config = dict(
    hidden_size=64,
    num_key_value_heads=3,
    parallel_block=False,
    lr_mult_up=0.85,
    beta2=0.95,
    warmup_steps=200,
    decay_fraction=0.916,
    max_steps=3443,
)
Each number is 500 + 40 x the weight over its row's rms, rounded and kept within 0 to 999. Layers, rows and columns count from 0. Numbers have three digits each. The size before them is the row's rms in percent of the matrix's.

# v: layer 6 attention value, 96x64, rms 0.116, rows 35-95, columns 0-63
# o: layer 6 attention output (transposed), 96x64, rms 0.102, rows 35-95, columns 0-63
# q: layer 6 attention query, 96x64, rms 0.16, rows 64-95, columns 0-63
# k: layer 6 attention key, 96x64, rms 0.161, rows 64-95, columns 0-63
# up: layer 6 MLP up, 256x64, rms 0.0998, rows 0-6, columns 0-63
# down: layer 6 MLP down (transposed), 256x64, rms 0.111, rows 0-6, columns 0-63
v35 091:549580518531479433514545518555518520442415458508554490498536561532566511479570490508536495483497475479496530513486562470486461500441523483532508432546532600499464474475531524500514486526521397
o35 105:516449457484481503496482560509484462587519494446534447485421498499484479560556507454476545556497497451445542477456521509495502450500534557414515534483474455470484511454572514508498508515460622
v36 097:469410568475474495533582487447512532464498513554459531530521559482502460508450481470488561514473528543540567500536590445532469463492477501445478429545458506461521447538516434532475478484519543
o36 091:507458491444552479547421528520497522496524529438485436482515498562468587447544508541473505524479501489482486519461486590528496459576530478591493469447551510565491529519496560478454558494455470
v37 107:424498480531411527507478429490556447490419521528465476515517473443508529515513464407505535426518517464532458471515515462505529490466495517448496468543406450556504479464506480574439496483502463
o37 108:518517490411511478475514537509466513536499551427537472505579527570501482478481532586456387553490477488473515510476477559498560525519500468530486466468453488458493511447513505487523511477395564
v38 097:505442486523479498507588543564526463494499476544551469542453405466444493525531510516457519560520514530463476486461477547513523530480511475461475540492505565452518412483467497514609508572447516
o38 108:550457555518485472459440476490502540484485504545434476416510524470515551548538519518486516416524569473448533524531571459472473525523443560533459462444537433449501587487491473501472538482483473
v39 091:524465572585513441528441551492465543540513499526503509439581468551584431476556456476529510471490487552477468540488573481503470449540528488521542451508513508489532481467496538495594482501483452
o39 100:551547456452527538473482545511512505520519477522539484497513478525506573519484524470461545510434484497501495489486458576630532461490490513502500550603493499522518492494499420478525589576515564
v40 100:572611492518489509475438504574491518567514483514489445487467503477450486467503485537464464590509507487535506470540492390539508553486509575469458489557451503517432519483535548487511444494509513
o40 107:431493468479551520512473457468476500450463442525484497520528490484569510442568521451461467489492512510543557460526486545410497546456593505541609516455464559496538489499520473494487479546436502
v41 095:570461547581531504504510453506520477509500462502484547465471505496532491490500422484561496463487440532482510513478557490422540520429479459553445478477530541497554497463595507530403481490436453
o41 095:492481396420448470484480539540483507459460528449560495562436453535455506518463481490540510467496454476460545550491466455536450512523536556492555528470498457446460494492479460456548498554465574
v42 106:512527447434534480494475454550506499536451440480452540547512521439459494515556444500524482499486537520415483536456512518427475479476490493457481487592465467493479566443447483514477469532473388
o42 108:458476495518442488490515523435458462503533476498524430527434491545512581544497564500467442558483449495489548410473502445491480547483535474508498498449418507461502442506506577427524494519454544
v43 092:437489421511456571518479468493514615499491529487497442477502544477493496454469482497479395512524506455504457430548469570469529446477508519503461519563486511460449536414480516498476465482534523
o43 098:484542510489535487543476467472522479517518504535557518536531506534559547540500487548526515529535546466521543576486387447454505489528476462489537474473470425544549530561572534497542529468428424
v44 096:473486556506520460552515434600434521513499495507465533530507421479452482516537448477514545500516498537464507534486466552502462474557569491477579495479524540419527448484485574464477461452470438
o44 093:535479479479435503462481412421513524516510427478480531438463552525553401489531473500436437516475492563501501445469566430535476515519489492539445547484514487484468531511516433504457456477488531
v45 103:530486527477546435588468521500511536444477477528487520470497517499579558443467507439419479517506535477440428540497511428523515474436477484496524549502487511459559551427487534544438475446488518
o45 120:448450581587479516493519497563483528512515498429524477525485479446520451513528542546535481515474497466518503455511439548516448511540542456481530496538505470520471465567575450484618539504444521
v46 106:427486549523470495441474492399571479453520562567487436526483442514466487523444591529516444469541454447560551435535488501509477517497505498514511512489500511471456515525533510485498474543424462
o46 105:486493383506496511545480498498469516528539527506488566455580518458472499514494452509523550512484514501449431541507463498473574464420543447407456446466588497457478487518512468500452476515486529
v47 095:468503488541502449400559475496480506494536463472458538444475551524524500531492534505486511544397464539512611550495484540531494559498496484495497415521537451460567509498491440494523451515477441
o47 099:566533506511519501506489535476538405465531512507529501512493523471454557423542591446495544555499437538478466477463521435504519458519529542523515494488566472492434440510435580433521520521474496
v48 106:524545519481458522506531492499493400520534440519538509457474490563506492501437524546577445399533502499518549492459488452573472461511445445483456478492540526433492457570503508516547495469463554
o48 108:532503472513554469446459497488510523437430484365498532489543461457478486563481493497448552508519502477476488516528493540513480560387485510513523563507482555502492515547490565476427539533504542
v49 085:477510518598555543567563432537501510504463577480491445528518488556516495479474456488490507541463516479423488463473513509503551464450483531505533541408539445558493484476549476489485440485579519
o49 093:527460514454507549495432476502489430453479554469612546524477510498464493489501463515510449461562486574563529437552522536503513503492466489512506473489505472505521539603482495574585519498442497
v50 097:526503456536478529477515499438525477472520432454520514487414514504512534565460518529536445509557558435434501439441569605497454534534481492483511449450515441509492547470545520503550470530507496
o50 100:484500493529506472475528509574532466459485500511590482554522508463451551514492494514455486483517478512447477496418447484484604508446516568492470505617535572441537530515460533499505534481562500
v51 096:553519538580481488467521467488486576448555489506547527510538469571458532481508461524534507494537521512509490544475466545537505500423541492542529519489408533462566524549496581439534442535486567
o51 097:567446542484457518497447453419520593528514489506486535533506511457527463485534484515527541534465473514450510489512489497414540493475462552491505477617522529497427442492480419432489515471506530
v52 092:516567574486559467549546570509551507487531598473502563411525460505416506512499423495507463487514529549525477490480430556506484537555471484425491506479511511496480545563533515501468485501517485
o52 106:468479475526504491495442478489507532532466502440594511560574560551467535493462533490464530555568539469444509421551538506528472553467536452553448562512538549495522458548487424488495515503517491
v53 102:522508546489550464454481462483494495537518457528524490546518453480546540477443479463531480536437435462569457499529503497485605570518520557515437408434505531515556464477495488527429461473479525
o53 106:447544528520478469504536445437538537518432531442469483499492551526439514472514493501536474507612493536506517614497502488486478518479555533477560501524589448518454494482508485472571506549520555
v54 102:511541469498479548500448511520497501463530560550430557499544505491502513494527565549488515535509490415506490523377535457425494510481395523464528459510444495533511554489515448480468518573518491
o54 111:424470482563462502511512494501442387539572526471505465518532456502479482419509503464493436487510512458482456532536526546450527487476471416531482457464445524495433542567495543493505438539480501
v55 096:506532502475541501468513483490501585503535523484532495529521457523588459498491434442498452607506468490439532479504513545499463524528489505509422483468512478516430497458501471559490405505611489
o55 094:487519532455468555477451444474550419501477513463523472500469547442411553541499501456466516482501491485497500512518436450553519472511541490535594456491553547571570524549555531438530510530506507
v56 097:487483519428525473483496499502488506551489520563510557509456494513511574508582467498472525531523486488460512618531516540463489531519494465496483603543603465528545463520544560495521469491562450
o56 122:517528496531509509444507560547553559500498491438540533532526567384475507526465524477520462536445459577506463444493458468533453477460482511561526526470425572498519483487499482466498521561469560
v57 100:500401498435572459521523494526507508445533556497492492500474489514518502558496478481589561469483510468502361482513459462506491505446531510504435397470450504479501514497489522502506451501523443
o57 107:521495542440474516507550492537471540520490465482543457477507507524413538535535496412499442472481439448503482525545474539495533495527489368535549544566532468487498572497463462522471576512493512
v58 120:521465452471477551431501486554501455542567476491477439448503499502487561458533502542492521480529489493563509438549444433464466466543513525556553492443493469531506431430567463521527550552537460
o58 108:470558541532591606525550535489523493426482553481488544550471484481543449532505461448460426513435491535473503572547498487525461557463516486483477521466457510445463556458521474496504541497487531
v59 094:437545457529502515484504443475483469497522528493595436545526435505490417488532484535546425477505509533445545493457581452547475514492530557538479493532486446453559468525459501501494588475494535
o59 108:559442508457464573439533465477432444540418508474429550512525499533452506504456537457476492517515524507524495485496410538507486494443496496453478478516563533528435472482571536421464500508494546
v60 098:562485490458507468522551541506544474534471516504477523495508527480509495570425554571519502485528465535521577505397561417521502534503488491491551463461540503432484475556538462461587482470519550
o60 103:542471483564540481494502512478420437450522525421491468465469444470500557480613487460523506429545527512517459483464526517445490469515541438480406528492521514510529567503454512528442496468483510
v61 095:503481475561482455534507460582464470441476540565511530507484561480485485506487537494477524498496508491549546567531490544542440497489609471544482406455519477476484517497503600493501471540519583
o61 104:530510483475451494471479488471539412559481513445572473497489503432552438446527492508483533538486435479481485465473442473434522501495509512522559482561536463481473495522450433556398540465459459
v62 101:472496532523512499524507481577558395547420487506491435541557484520426480515558562532499496547439522502522491532521545523453524443515415508515513485479518477462577496480469481434486432484483518
o62 101:475519494499473535558499509448463520483508516472575434503484501458564576537474511508474503479528487591564484462497478556511496610437457492451497486469492455479406497566473499523469526534448543
v63 089:518462494473442399486491539598512546528557530497490487462475529543471473557491467418437487511448485469536524425504430486436528510499509509471478561490471477440499503562503530471540539521556459
o63 096:479481516510508565564478594479499514492469491458473566534476577476520498482531591431556541501594547517507487528454506467547507507432481485584522530507479540483483513492528429486478484430474480
q64 095:506486478492504516516553505495465477587453510521450538530452536488593546476407486442492574518540516469491529480545533522500572486516500417501444480474478515515457529475485623506512483554520506
k64 096:499521494551442595517475542472446541523485516518476553469480520501461489507502552447516505568446546433491516479521538461515585482522403459452528500483487575467494472525466593546506474548499480
q65 080:493410519549465545571480532471447491467537433496512546534447545504536516536574470466574566551524485461500527490505534482555473545539464485506555504493509521556520515479529513437449532472407469
k65 085:516478525544484484509444512463493525490507543483484574428446471584477520536500520521518438472491496508532577526481479370514532470473569458513521510487464513540488452563505499550463436418482471
q66 087:506496497460512489490490458465490480467538532624557462491527478492423513506557534442515490517434521465443534589520540627498559506506455513496523496487509543496519445489474457548468550478500478
k66 080:488506546442522447432542481523512459507554517627495495484484487508469515573490542555450480454462493506516535545490469502439406459470509510529486500528471554445536473543475453486412524484548499
q67 096:515550540512500520464517524478475507579559528511517486482494501516496538474551464469529494444494487531409452556470504532451488527498518418472397451552512462509463602493450451524475442455463460
k67 103:530492520551489549450518450523396476543518507481425513544501566443522467502479489477510554519545476509500494462552543463533502460561552525471466490582467532538453561456443497454451476543437478
q68 107:561533482472488508486451467432477435505513508539555534478497556540434449477483499490474425515501530489526462547487506489403460474525490495448432436530501509589508454496430533492531483482480594
k68 108:555558490484541498461521487446541450495512488545514535504512542534478486474509446404442481486529457528613461513540557510491478406560456500462422501510562471522508480486468536497470523492481569
q69 082:477544469469472463546487471472492571546531462541617432457406483525512458515506534491497592506538439499443519480487578464525507469466463476442493503480536503558463476506488529454558522490501498
k69 094:495516489496562504493542539489489561530487500452533441452431481539516455497417543571531546510547473504463522426478521432464511473499451433475463553542474452549502505522487590484516501494580542
q70 096:580452517529484531534500564574513478541460539457510509497450501440451523544476518538516499518523456560479488477466506524480518565543484562535579454609512481537505497444503457525540526589498491
k70 097:496488580489497559515453509541486584461443497477476538460462491459445490568480498540514514511447483514553461505420519557476533446505561483534531505512494468456558473477530498615489467527506423
q71 073:558568498564474496559509542539523561490551473473496550465566481449550508452466451506486489558571424492513522432484519525470568475559498516548454480541438498488490479517470537562447536548499491
k71 084:572581520500467532548497488516520571510456459512498512558539522405523478477490516530538550545540466465475491443497541541516539504500449421477466440437438522522491457509442498578467524493451468
q72 076:514493428458458449504509384491552490460531440517413498459414455555495510501442416545463510476440447493490509461535498505485436520539502456514486525488495440467524500464513486488537449507515457
k72 079:544507516534431478517497488515469513480444496480518433475457467524580579466460483495532509533481508428403467447524498556562469497527443521456491519606519486486519573486476457460531515527441507
q73 086:540529509437515420484521544530548516523533521452459507527535473495513504513473556477539536590475450425522495476492469615561442493444480519534495578498441524495542556467519475493516507463529448
k73 095:504473533496512531454527504502475518518477532455497489542515534510504483554453584540496495586522555441535480550471432504523417583387547510463514535450440561493496493537502491542513543453469509
q74 090:558526485497441453559489550516467487512553569543535443563539482570493558524471479523521484498537518487488538518527479480520451581549454563547549459473430466487533451473485502483451466564459446
k74 088:516546538505481452495479533532461522460512511501511508538466491598526562495394545529481499513477518547468505542450505523449449479514574500526497552467501512458471409537516496524541530486395424
q75 086:512507512468447477515498483494527517470552503510501535511496479501591467486543469471568508487471482468458507483575625486533478491554515543499542484600535453463573465519451483397482476527533472
k75 095:520505473500426540543534505482464526469491570434485494532435485487544548493506481511557577532517520564479455460556546440486489497554533465510556488586494549484505466541431463418533502466447512
q76 086:469576470468499507525458494518501505519452576505602476487523584523475542474417542503550497538480515542460511521464489474592567492463454474472472454520483531524539492458429503492497571531445514
k76 096:494528532452564529450511546490538553541507471574527511491479565538422526568432458552521439507514523536448526483415462439491526474440520422512474501457478521460538485496461506507527517520563472
q77 089:469515506508540542518410514554447530507560458477446511525560525457466452541474488584491529501532481493509486536483469559558461575430543508424485483463501490538464454517558454462541446469516452
k77 092:463510453540530486526465554499494495496559482488428507485565497499410525542464528559490534417536481505532478557506465531482510499447496480444462519460562465581505490526540451539512405419473495
q78 085:562499540556487536544464557509514480573528423510538502471543564454441491522548509445516478435458589436508500533498485466565514469485454509531455508459470469555489466493500468492432454479519430
k78 097:545548496465526437491499486518533481555582457509445471511501522514455506431599470496448435448502489485499438504440478434506478444457506562552447563502507463519469492567486501468509445516504559
q79 076:499504479478516496536469452464473520504576515532456481511552518551493456452516583490518430501561476507573535502546479490458578480521518465493497480503573556450578451446479463508596490515442471
k79 077:433474517479508474524523487458537477493533521589519468544504502539519465421548500563472409541565508476529497469540526496457461524584505481497550461465568479468538468469448423520541458484482559
q80 087:481460459463528427553501559548518548499557495568511551494500426452497538476474452431504510454436467495449529497493493497417555471524490467564595497464481466498512449491486503497428485539546515
k80 088:507589481446510499466490534560507532501551495509528477497467497449567600481510549464507540484430477457427485386517513526498481477490465437526603508506487464488440495528484519520466538539497502
q81 088:612522493458468520506477504528479519481567483488572482557538530467541441538495541489482494452487427531588519505527561535566481552526521567488504559473524520509536504505437424495485549508550514
k81 087:523464507494466492495485538483498533484470473388580518525541516485464476547427530485421469489474499540525497532483531447427474576490498521530493542491493549515505519584401418465483542470505517
q82 093:550523463544533531591477535530547460547519508535487474551414533492499477509487479471526451517548525508499460556619462561586536482491487492472539448473482451504549498543521468471548510558498482
k82 092:511537508525513573556451522465465439543530549490428473470486496526501555455434456535547500479438461515472444534530476528484472448457536455540505512541461554516505520585515458500608531510461514
q83 080:479531548489473493483468488468508588489451479516511567531480494475531575526511524474596553495498555540509465558574475556485558527530494461500513464519499511522548519491579536433575541431456519
k83 092:491492480530486626425459526473445521539466494552522534427485533547479558546508500529532492473498564499541511518549443400521480466508552478530542474505423464509514417530511514510509488487540487
q84 091:487488464546554505521495556511523595483448530487488490469542480524460524491522557548508546526619464525544558523464489539577519491441512455518534507496570566561544524516530536508474569495503534
k84 085:485479474504534510535446515451498543484519492530529491462497494500463429496535613539477503490566499483470495493413501519581526497403553456487516464438525504471483444428506491526487607478532488
q85 091:586507522448495474544468466431521513540491515490503482484502494506516364532515505565509507516456532551498442515496580532486570528519486452436545489422518485441544452494502546520567487474492476
k85 098:488468470489509467506544533449585491551551432531488440362453486501525476511496504594478486455458508522516468470513509471475511487511503514486520528471515444444534477588477589502501443488476508
q86 093:525510460513484542502502576517501537487473461465502541486443491506499445549579500462482490526559480540529486479489484477546646521545438514515476565508552456534537542507551562523511461508479581
k86 092:473473488444487586537482489490513551508507480528528512490465504522535497391594482520447502502477454511519546514509522478586554525542482467481492500443531452469518537590576569536523517491509567
q87 097:479513519477460490519533481492518504512520489499440477561453401483575508515478509563525476521469459463487543476560536442536447487618455520579579468481478523544456518512499455463513496432490467
k87 088:548460555541424466490514564496525527411456484460465414496440501531543547537501557499535473534489498471467523509554469480452510511546469482560555450539443502499463503522469500484576498436461444
q88 092:487498565533474545492516544451465562548535484536517497510511505491563535546474511433504430541446566448459520462504427511450437522452532512527450540526517512473475403512516431478447546514552510
k88 094:523478507558515503508509564541492507565495455530442594570511531465556512577482489451481439501499469450535530513497509470448425557484489548567497481531488479512489473445536483548457440509555571
q89 098:552435529511520571494449505524488498418457517450437542517500456528515487480469541494537517453536544487501544501476550536551423540501513554510421588470520496496471552505480488566516453493526410
k89 102:494437598517420489510468471495513476442524495490470547533529500518452441455494491549478440491500608524509518551475494492516416542491448611466472531474521510484504539483508522581492495481525473
q90 087:591557578508522485506545482521517497518519534463469454494494529462497525456483496490492591480501519484540442517544506506463508472525514518427511547491509582527462588544562553402555534532467523
k90 100:543498528518521581496526474413453511455453555434515481432504470487446440542482522474524560513455533495523483561484499474472539540567493515504498491454486589587472465431506495477509473520427505
q91 092:544513489506531580522435569477497520515531440509540529476510515497414539549571543442486532480446470542519403538483544456541507484466582514554523472477537497452506456514510530486513445533526556
k91 094:468456459466511448485443467526585468505570470471476562508534509544420551492520493496478512425489465514513492461440552475517449434516532503519475484555536450520528496525495573480516409506528581
q92 088:550578493468544547513550518511481554439520533477493466505523481527464416478467510548504522510448540519554462498436530470521533453559454433500500498629480474465553475471539518485510501570481534
k92 082:512537465459568493477452509465516617502515464544505478505460482474459506489561468572526493515430552528524432477448475440555500515614513462456494463555527517449506456476547480509532512499500468
q93 089:521532393568506515578592464518470523469537538514501481458539513484459523500510558431551512505468533486527471522534573503464559487582543466482502445481528501552549544480475491519551555535508524
k93 097:479525497515478479491501450471457533547497479562458535432508468511481506542489519506590494485452489491501476579492569471457519459612450391510563475432493537463546540488456451506481521514483501
q94 084:461521491526526536416495469482548527466520570572533497426502535445481560524483473499564515485469482498563441441481552504531459457577544484478438495542552529442531480476476528486468561443472528
k94 089:532497516492449477508474498445446475476489505469564491524538529447481527508518425498584509483471435450456466493464551471514514515582512538479497438522480544478533468495427486398390528495542500
q95 091:491516499523528504353506504510445491478420501446514478492437512524473503484494523535410555521551480574495459472455482479525509478484525527538414480552488522586498559533507527488456488464518476
k95 090:540473506511539564455444502491483485524421497512540594541578547532455414541525500505424563538559497497508551466443505505580490485523457529505467475503477527561505547476515557518480514495514451
v64 099:524513487625458516451524447518514481504554521530439485450507551488528524563504569536506512527541536560558527534486507485541510458577473504481583492421486487505557496526463505532502431445508525
o64 098:436497498424474431528519504504515517514517531467537490545519505500566526462482430513512518522528399509418541421503504563450511548462550506537552506535567517468450486521510442452544569522505516
v65 091:463495464502482539492450458516501508465494425580534477490541512467529507519466438471481412570480520464522480477526483479525437479529475500438542595495598510505487474506503517527425471432492579
o65 082:518502568526537516500481490519500478472481569426528493540492491498576588493523549535549608535533565528471470495424489514529493552492489492580454520498488533476435525533497467470489556536485424
v66 093:453508517513417544466524527499552496506549458510507531562484521466454490522533511577490530478543559522538548513444531550487453547497493433526489572457548479531575540531597508486517582499509535
o66 071:502552490488545519524489437559460487486447532456461537500551476499551577432421496442481512530517466503489480457514441448464525445498508546531469432467492517447403521446453532512505491556442492
v67 097:524455496470548507474461513521429504451509560522540475474601518518468509444487563515577523567444453456454448567462512512472479538416476485514480499544513468505546463526523501455455486576470517
o67 099:610457527521471496481542508453559480497510477452458495496390531483523455509553503481516455447528585540536544481481483518471505492528530524466522565485545518567492502557541551541546512481541572
v68 100:523462407497563478500491442456445507521525504501443497570443486492442497450438547548461472446470502452488526510584497480487468562500474451566558521526527469464458503467467541577541460490483503
o68 092:526554565595440464526517479479535518512584476518517505488554537433518516551533409539540493512481434583547463513475533462477463514457526534455557490484493567497496483521477448482452454516498478
v69 081:561512441529498534500579431490498496486498457542492495477479558532510570503511470472487493541546542472515586431496409474537438533548465505479474486463508531503568443553473497469527550487476588
o69 073:374514464427581514432465494499477544459474509504495463513469449457517522530506571518503576484489533508501524491463479516535611492459474489492508538504469499482408500449489478550451523541518512
v70 104:525490479494527537477505522501540523492532486514495533509528542485511499587499487518540543479396476525446574480422554542443421464503505489508462523482544508482507551579477431526533485526448391
o70 110:432476510502499564463501484446510436513489547474468519524503502566497536427455505534458457564596440533557484460562431492542461499404536466464477509510487516495493496504546540457509485451494561
v71 101:537507527578529554504507546548490566438591533536485496485556535540539468495451525479457532507480440443534469437505495482459471495480568498526566531450490461530488523527557489585475520550526445
o71 090:532523532515458521453502431427531459543443498468492522519440539489500557516537451526553488563571511571545480501522437487528412481451504540468471493566507538531528531544548501451562502462460536
v72 106:526536480480507544577567551575558506519496469505429527523507368466439486520505474479438494504570517495471435483517519490428485517497441488571523525478459476468490525542514487502496485548438498
o72 115:468529526490445485468473395511446524544513504510498467499506574541456557513498540499501504454469555491497488544488518455576453430547574483482424489556532588537531511436447472456512490496517515
v73 085:507545518475582456529552509549484472503472464500465525588463547455517596529517538548442496541486541527470458500494438489450540524540511533439557524453497448492586475434483518493454493489536528
o73 079:522462490532493490469468479513482552501546503455546493468585479497459485489525520512563544475530442483480505476502586627591529522526495486552443527573518563462459538510459477531537502462484454
v74 094:503475487539532556540529462510461483504488506513509408531469500553503512462505526573505509456485540448488546532427604446521509458441449542582486481461513487553552525510559521491467532446501572
o74 082:507500514488517606530532548536537493521549512462523507536516507444462517497506539451452465568486424548557494444525447566492541480537534485419543489581478521513493446482486503525535550567447535
v75 089:481492491575489499469523487469561540466548542478567502457519595586487510560495536537506474478546514542519571477484481453516532556525433487503489533590487427545564522519467477502477477495454548
o75 098:509492507495517495539486516504509503524480501538443562551587470452525511497485529558552565582504509501494512556482465557474549503482577556551572494435465591518477452497575520481563522503540497
v76 092:505506469495448545533497525484502476488462523485567525507536475474418534551507472508550486521451577508459440454507485613441528496557502488492527592485496495545471546434430462442494466518462464
o76 100:419477508545546424477491537575501488522562449524510514524545560551523433500540533509473486448548511450468545523497515438536514512420505495471429464469548528505501535549557530478478453442547535
v77 094:503519501428557491534502595531552473507530506481575514451504518491409547394443555543491500440468533439513524504488472545457463494453501490485473495519515493556497550563544493484466472478557534
o77 099:539480546568455620519522464489418475516463519486473540515517502489524468580505498447519558547507498498541490470498519421480504502574524476510494467493515528544491465406450526572518513574487473
v78 103:527421491503542498520529523511581472418495489529573475498495504526467575458442507493532549445481556483438471545452469556439506492417528423468475521426500475522490529470483512521451535476486462
o78 087:515479471522499575478490484461428489515482470425492559502533533467466386516581534501483514482556432520547539500470541450494529543448494554404496511528536511481479521427514452531512480481489546
v79 083:440493508454569506488522484469486467451529471565434471553492448533509449517487433563462454571520551517418428490471545427493573518467490527513507508491545479516518516518519474476461482509592538
o79 093:579464583488440535534464491577480564426463531444534485483523508473496515532434550537565509476500427482511549527492518582529442547556504530528500494504463542468531505471469457488519509455467456
v80 114:570515516468466495473474464497471568460463442552499438588503511435468486449507466535550485535473520520495507472475516490522523481446648506516423523516496439470497493508521513449442497517446483
o80 106:526449455480562521464468561487504464480526541454470492413449526512457513539477520468459539456583445517485497538486490528500503464449457556442540487469452553503519499485459547553462457428509407
v81 098:510527523492508542537541504572461490459501559542463489511473516462418487539453529543498499456488521420608478482560533471513525546434479461513466487512465497445518519529526511558397477437451502
o81 092:477539518482517471502537489487514528557589412451509443481491561485572521479557440424436535507537493528493491464466501517489416460481540520513489498551538496605464478481498464432526515542508523
v82 086:449524450531555474465469425474512469591568529478515491500469478546488494492454445478526501444504500493490480549539455554479539508575546553549432422455528484583502510512447531513489536450464496
o82 075:462462541500490506512526568571467547515453490543516522499486476496509473519468542550512475527486463538500576457500557492481523545463439463493567461511435523394533446426506432555488448534548469
v83 098:482521510491478480497492381410494495455486490524459447546454477520454616502502574551449501530474496452561473493469537482485565553494535504460457456530522526491526558543542471503505520459496537
o83 090:502473483499589512507491598587551516538497504471557530499482525450492506481470469484583514507519443539475527453481440574582489460417486521466490541470462489505505440439475525542458543506505492
v84 105:491561502490514531540465469488481477547572537484563482471498455534544536543534469606478483532566530512530463467520459530532509437495564543546473526495467483459441563429486532495537450554558460
o84 091:451443531542495537428544580566489450522438492522549537504562496518450538560443535489506523535480502458493581521501509459586478538556507550534530509515498524570524455533468505520458554498539484
v85 107:512551481557467469447511527401502521511599499430516483535458550523558528512483553500471554493477491518522472487468473488450511481413428478503468458532505593511507581487482514563524530483509536
o85 100:473513466488535524569509457547579481516431440572468564499533546496484499490520475510482430500567447558544536542503458454532498482489507492527559517450546409491435464563527480533525510537537517
v86 099:529559466590574429445585574478471444435458494440496514472512489522493497512482476467521486496507472541515515482521535528475548466516439531543498459484551451532557410519502495496496486540520428
o86 098:480428521462413504546447477433478518493552480508467420462426481479517467538528538492507464466505497476458548536538515538540520556486504461480580472441443479434468528524502443507547482433460466
v87 097:473564478508557507446485500428527562490476452545465608553538474515526485497485482551531443427450466454560529524509481536483497468484443562478540437500504517481490587495447505484471487550478539
o87 102:527400551510466509533468483476431422551500507459483482503489456478422502517479452481475548533432493474441423486494514508526498519514530422533512542453488523398475497443534483519472442470457476
v88 102:564484550484523454438536550510532509461459478468455421517511452525442520518531573504539503484445523564530522451539478455432482507441490457502505615509563470489519569520525505546479465487516471
o88 100:543491492509475577585453506460510493528522522509505544545553584465526504524435442511473516476532466506473466537480502546510470530405502510438502426441453545577442529518485527507484502461432464
v89 100:510586463520505519486506440483498483560474568497487476498551508457526506552530558436503493452448462498481549469480490442543535446543515503476534592492530473523508463437568506508457407517434448
o89 099:513435527510466353504506469496486452518535538472514463535507503528510481484504459546507457540527561536490518516564491583447498519511486539522523499546496513528470444619495496524525565523567479
v90 112:564508501468496520532485514578534543540443556505520524590497560529527535511564458508550498491478564440488446476433463477510491531484452481434507524499501514563502504535361514509478523488495524
o90 102:456489508511569521414532496513457522512464418482511487480549496489446499489483535474477514482523486521536454518427478558474554465459493393552392515554521496458435526464567474528507475509474531
v91 109:498467487479471471471507575466483477444487541440538492544525439470516516493474504472479548424435462500466508520541474513565523480522461482535503439490522422568480461456445430575443478435495561
o91 098:498478555548520482528497514416552503589480494566485514452489538494468446536601485538490423562495519483508514531484553482446510520525512435475517469477563487440485482500561589473542477526489463
v92 107:570488584456460519452504514466477474439587572521534514451569502551498460486448496519600511482499525421534544506497462500567521527479514453471506549482500482441577495545523489510509472525509476
o92 106:510476506494498476471508478416488468449431488458427473468472441415535491501529494505409544471483479506486526473545493489416450540496509576454531486496541475561421503504534530451431526457485535
v93 089:511476531496621463572543556464457501557471540464523502476561494493481506521483484552541505455562540564559433508504551447512505435562499535472523508485495461466558529547524537466469519550539499
o93 087:526495416538406564564495526513563543523544528525500463552459520558554523498483546516458517574510429475469538486486536525555530572471530531510474487529492555533491477437463469545530519449535508
v94 099:509546571542540512551460474455521547544475511522501529580515438538468457481519468453485471543460506524555476434501502563529521553449501537508494541515481447431493495569425476451549463475531574
o94 083:502462502478449457454544476488423488513498464512505457430514485486524597550450513563549580495536503455495505532368471445503489500528526460539551499467484507528491531442522546526472503524448466
v95 090:509525439532451452482550531538529545483558525435520472532515528572511488409508535467506498566441525503469539545506513461437516493551455563502484435527486435580527463527411481493531484507507502
o95 077:479453562437527533498464491499459573475425504597485552506492486489477488591504464557517487437515439549492522510504486540503532493570541440483531463517517519416549465443485484559533509463488487
up0 099:530467499399455493453492521460522506517478441579596458462491523512434532470472501519444478550487494488481499506541544467535501498546557468544523552520514450570413515540517453484546572514482511
down0 094:566464549468446472526569447493482472507461417540494454521569501513447511526453521505492555527530531482552500524529496505527526519520496500560600573571445515509424542536558528466489537507493531
up1 107:528483530522478423515483520463448488496494519494480496508515517517499507472518448535589497480579489557532513531565502558471574387480502491463472592506469493570549521480476541464519432533493429
down1 109:460570505458508501511471581458497542475536496509556523575482509524474464577506499567497493511447509510495529522588469438471547493565413489514494494512532449534485520412483493460470417524513548
up2 102:422545439472497525447480484397509514487524489582533448520482495441491538448545547492442516512506442534545465469495583559578500560530525519512450450504530478488513519504516448524499567490484524
down2 096:491468474542543535579491484612528485507564488488488465515451563529469488500561500553506458526538486637529458490480575476527509525506478477498479575558510476484467537465535520504491441513475495
up3 096:541499472497490500413516561442520502520568532532424473533415446474547487530479434523453490515445506535573507455486496508532516533510468469473484555538524537550462528507506417519425480525507574
down3 094:561490462539534518442513569606450461473446522521473505442470452497545484521525517492454508460430485490573517450428461483484493529458477477399511508549526488502488535481472493579450514478497540
up4 096:488498494541450401545532445562504436469529515484473412587529435485532524524514496482433477450570531555522498526503518484463493473447488472472534454486535557465491507446565483487456498463461533
down4 171:568507447483466479538457437578525487475494547534504487475551568517459433469506442511474508513506480496484482476534528561562547469546483545465534441580490515465458583451463511524501453569492551
up5 084:513530495494512453535527528487479464416485590544526538530549462499408486512437528565527476464477468427601470509573495572505454491472482506477469499477511511555495505537446531488497431497491453
down5 084:474564563509570585508534490523517544443488556469460460490484442419472474575453462497459518446430508470541511524468528538570508446514428505533484539483443497508503554480515432510509504492485475
up6 114:483468500528471527536529566508508526491499525454504484478574463423503528400509469530512499463495497403565536539529543541544456528538526497506445518465460512460453444560547473436424501538468463
down6 118:565531502545491566524483486541511462508494448506498511509451517563427529587476523474403431532604495466483462465503469401493531526488491534460541528547527493490535519440507485492501504461481450